Weights of a small transformer language model.
Size: width 64, vocabulary 2048.
Architecture: LayerNorm before each block, rotary positions.
Training: a variant of SOAP for these matrices, 4517 steps.
Each number is 128 + 32 x the weight over the matrix's rms, rounded and kept within 0 to 255. Layers, rows and columns count from 0. Numbers have three digits each.

# layer 18 attention query, 64x64, rms 0.168, rows 0-63, columns 0-63
124139159119151121094134107143153143148150129110122106161158183152202122096137155123122130127138191116131136131125154144121107126104114087140127133092125113134164121144170131113184111098102106
093076162127167127132116163110134152111134169138085185094078150178148147084197129104170099135121093107140130079102184121104126124084110175169145121140108058144159098145139173169109105100123082
095104115138163086165139101112053107114191107099153096115108144136139156096120155083150098087119080120159112103184182123090132117136192133136084166172113074095122208133089160122117134122135127
119149201214130134157146133148179196136129120109104136202165132185121143167146131169162113191093110190079160094187084144136108136101079086125128128141117087195142140128128169098185109153121116
108141128049171140165151132075133120117120118083091105163111099048214155106111095141072119098123152139167132161061205173151105121094088106159076148143140121138063130100127168150186153143128121
095136108085107136161162157104119109104129135108138157135113067176078166095096143171071101124095118183132120139120120097139150116067077144181090119144121099116095114154085108091186167140129149
100154133131128194139098121093126062097162172164159137135191071118094187133089129138179084104110191127157103092104091115125095084132187154193121141156139148174121072112106124164186133152163121
074167174142142200125104195164174191170122153122142061145193218099199133149173126109119097154078096114138151133169159155148147123135143148118107094140158145168181179100108154190148149239120138
158115129145183125083158118165154155135171116185158057103177132114169175096162142135167185123079082090153162090130145162133162125087147106061149164157071159134145078122120085138137106172155112
089127171202131136151155181100080140128114183143143084131140065167207098156135143162090115116128131193110115137122174150067123102109189112200115145103138131170147114145103086137054138150209093
131152101149117056093157194112139194116110143092147106102113081083150123152108121120157078163059159083136078084201160096073122094160106126109087110158140162079120144126154121175174073145113148
101061078090113135097163116118148126197124142113147112156166119134120151097168134172129082118131141084178062118153129119096131134148081100170165079119120162212081151102145119131112088138189155
163162104109115115103089130114167152165194132192126053149157163153153111140160123149052047121179106133147174082133134084124132173214073085128143134042173107099062091120147121136141138088151087
073096125114145077072084161116157154091041080107114131118103107139099146060109178127111123151152062142121121066129122127129141156188086108167150172115056191184069109126089138137101109135131198
122183060104173166166151211140127130151124118230075116123106109203139132148189112120171109096086153208156159122151146162113126175141119210126138141146124139133160161106147159096165128174215124
115138085097127058115127087146096099176085191066178101130172114100121051040140098129139153179087144152118111126125139149140052135122175200120116177116161144151143081113149147095167153165123106
188098133115110122058093116146136167156185149078092087199202160173235099166098143087090116153113145127108079144096239134111144123173136019144063170054118146133204097159159097129182114135108124
123131067112125142123108157070123034082095109086127136092070076179070114110148136142148096096150143120144114125108088137121090136067068167116180099056104083123094062082120149146107114088100089
180141204107142203145155141163199155184180169062123163172132140168168164122164139143168125168092152121095127152100181204175187158116109067108095184148108149095176162148151168180137149126110128
088085156107169118102100131100071119127131154075082121093131133169138096157177103130051132074171142126116143077066155142096138145119134074060123116103075180114149158138146091177199097129118119
115119168132094135073118174089140102117136202163141109117134164125125095104167125114129167143163159118098146121165155161176174123134106119144052124134160172135141090112131148159154161126111179
131085058171121114170101141100133093123109138110135141103131148099070110155164120117118161131099047121129122124118056137095143117090043138148128103157178101152073183091115064101095132106159105
194147174163057155177138173170141172145150175137176147141128147209160100079144134180088188117109089151080088137086147114108151187119150098106171176201143126097178089170191143157154110129124179
086175125158075183045133070092122193104121074117156126047134102135115126157182152131104160147102074048086155151070192200129074111166076116110153110162169105138126094112162142107149148071132125
126108081122098106098112112105071131057148147098136099131148172148119191183124184125116077138103050122083102116121077129105154095097166184122147193143137083126144149132141094190077188124118079
149193162093144156056124144181165112145164130062135136145088167103148141150104103164108116075177105189071158166198060146102124133126168132092123138165123153154136131213165142162138170099133153
183095111189178141130148112205150157091162139156094148120127147130199146101170152113135133080103106118062126149157114164153217115158130157170100133094111111156154120071175147107197179126181062
109095114132143113107151152187156140038170112145141137145132185069103121079106170199172134078071156112094141135086212106078133147068132104093115106132113083135176116120129097121118126116078140
157093050077049130107115114092097104091141207153106144047120032067138091143124144150146096123128107070132162117140084097150120103087090137115133041139080115112100179092102090108090180132170227
060152127142127088127121150134133080052150083148151174122095112127070109101160075138109149136112133111135157172145126132186122090103132201144188087147117165081051140146172138123124015192122139
146107126084162130149120087183123140110174105159102183094095119123120092164140090079111135156122093198154086076147118094091135140091151129124105135109189126125104114129106081174123153230080102
162152146133145174144133129162110207045118144153123078143152096198103089130114183095120093175147149117114162158171178109126093127105099094106164144152104130152168185066114094144143100171164173
114113099158143141138104146169099161128168122106133149138152111138092178111103128123131132131089163154153123138152123130115125130122127158110134120112123141106142106177123120124092114136131129
093148125148130112134136180179124125078185121141128136146141148125146130141113146143114147135161117099105139148110108171132137103140158114124114123147110148122151126156139135102121166121126135
154136145132128143100147092110189142131116144163131147125122089120114163162130151063118141197133143162107122161188129105160101138156132140099148173174094093143116118143125104123139134131177130
117180120147175075156132168151093093090136109095095077135163154113139073112164114203154142115142127119097121090093096173118105090167128079164127082131154142117128122125090153118125110103106138
166019138154151115096169138109150154119101178097099090187144133105152149163136109067181133172124173127123111147089161115130086186130138151114141187148116122124145106151124085154167183180181157
119031089132123152071180119086148156160166163084122121193142107109126128201100050125138123120111108102101145123136131136128131134111130156154165130102186144123166111120123140122119159154108153
154188135118119112115133127135102104094077122143148169102115158138152083168136158190087122157066151130150134080169084092094141101112143125129144127167148115172147123104065168134095099160193120
121083085130141080156144188148079184148153171122120112178130138142089165134133108196172103142134106087145149160121126167140137136124113121146105161136145171129075160147147154153100141156133115
086132152176149043077165161100125131167147141122098060131130108083110114105114096104114090130135173155132111118136114127122112141159166130142185133117050114139138112111104125086107122094118115
155121170074146133094121144082117133147088097133090120210094104133130112113113106138179129121151127117101050158123095130118122146124168142089148074128070154173157071140104138157169114114130156
150161068145138128111143156112092160105139107087185138134178136167191107057135114119119162099135162177138158110064124127115124145104106163129189133106172110155095146113117125091139161176136120
128162025101086143128114093102136166139125114135159104066114114139179100135146105110112178151129195095102090120114115109088147149069106172098170145048186085102098166148112191118137129128100127
110147064123087082157125102063110102148107152158106146128086101165183121077129186212125121133148145148135131103150168123123138118159083111116173146120110131162129105160212150115170094138141112
111159169107138097113157078118139122117091134159163088172109173119171093130140100115133070112168073056081169132120093123124096111072145191091092162126105114096123125112165168121118169157107119
138108102121132134140165168158120127131138095151106085145110138119131147135128089113140126118066109105097087093138096186137143108153067122153134138127134116141098156130149097117148152085149084
169144102134159151110101115091139116129135093116121129167165160148096119129160153161129110169085119156124161151135071115092082157175110168168143107163119161079126178129155137108077153131110124
086124142127126117108097136128094122083143122152142178157133141122146115127127114117103100163111164109151154142174106085144113120134161168128157132107093148135138164121097145145128117175137129
148125105146123134124139118120110094123109163101137106117184149115084117151151157108086125104133116156162145146110146121145106136119143132163117140160122127134166144136120083157140130117143098
128131143123131179132138109114154115091085127129130162129162127106105150094122135104118137105082129145112132118189134105111120112131154107112136125139115154106124104131109106129151085142133116
102091101146130104128143120076149105106160089125136177159161131106129132147111094077104126144154109105157140119113175096116114126131137103158139057130107133123127103120132117146122108114139136
160116148125127184112123108071188111131112154137115129175166109061125143168190151093158100101086117129130070136135107109146089126082211107084146146161133093138103086121102073119129121099152114
143074082107094128075135094088182107143133147127115156130103072052096159187130102085164106144145116137158156153163127103107122156111115159112165124098126121163169065088110100130125135120150160
134141166108159126151139146113148095148081120105139110129142108116106155127116164122162190168148149111122151164131165174127161154160059142202164100121096095139102150135122087139085110050182138
161140099128133129174133109169166126119094111145093151092093112145125150105205139092138123118130178189166152159143168125165140088210118081131167132088130094188127136105134145142147075177134059
080162148108102134141122112068158092077121100156107211075081139146115127094103092108172071125180174094141157156133105122078178125115109101110127141122101104104143155080145142116171133107178145
150031218183126090140184170210077083133099121119136097188127127096139131133068121131161074102124081158172136106235120175114132160117058147167158070148137176139164125148100096147128101068125149
121082134148112089114144118157097069145095090086107126133150130110099146162136165200173133131146155098061102117201148126100154171165096138169106075188106138123089113120070080126137171098065165
116114164153149058118112135102109082132122127080115129179129133110142088173074077104115121202118134108159062099085148105078130075123081130145091175126111170126128092114104126166087138119113181
082175118103119098090099097115162114148129135103095170069161122114117117123156116126107151115181096172108145143129118104139157190080134137145135211121061100095134150126090112156127176086141117
081180152112166101121140136103151132164145107114111158133185126149178155157118146119145128157110120099111159126126073103143186150163069109127164072132150102152160068142123155135111164141124131
115143182135165140132148114045087155121132173136129144149124121131107088135152087051164173211098135083139127136025163130158128127099127115074112148168122135133110136190109115125085179170096117
133154071113096157111123110112122179121109131178175118098105077147154137065100121136126142126118111110188119156149111094084175133169152163164098108109142136103173147142143150132132137162101107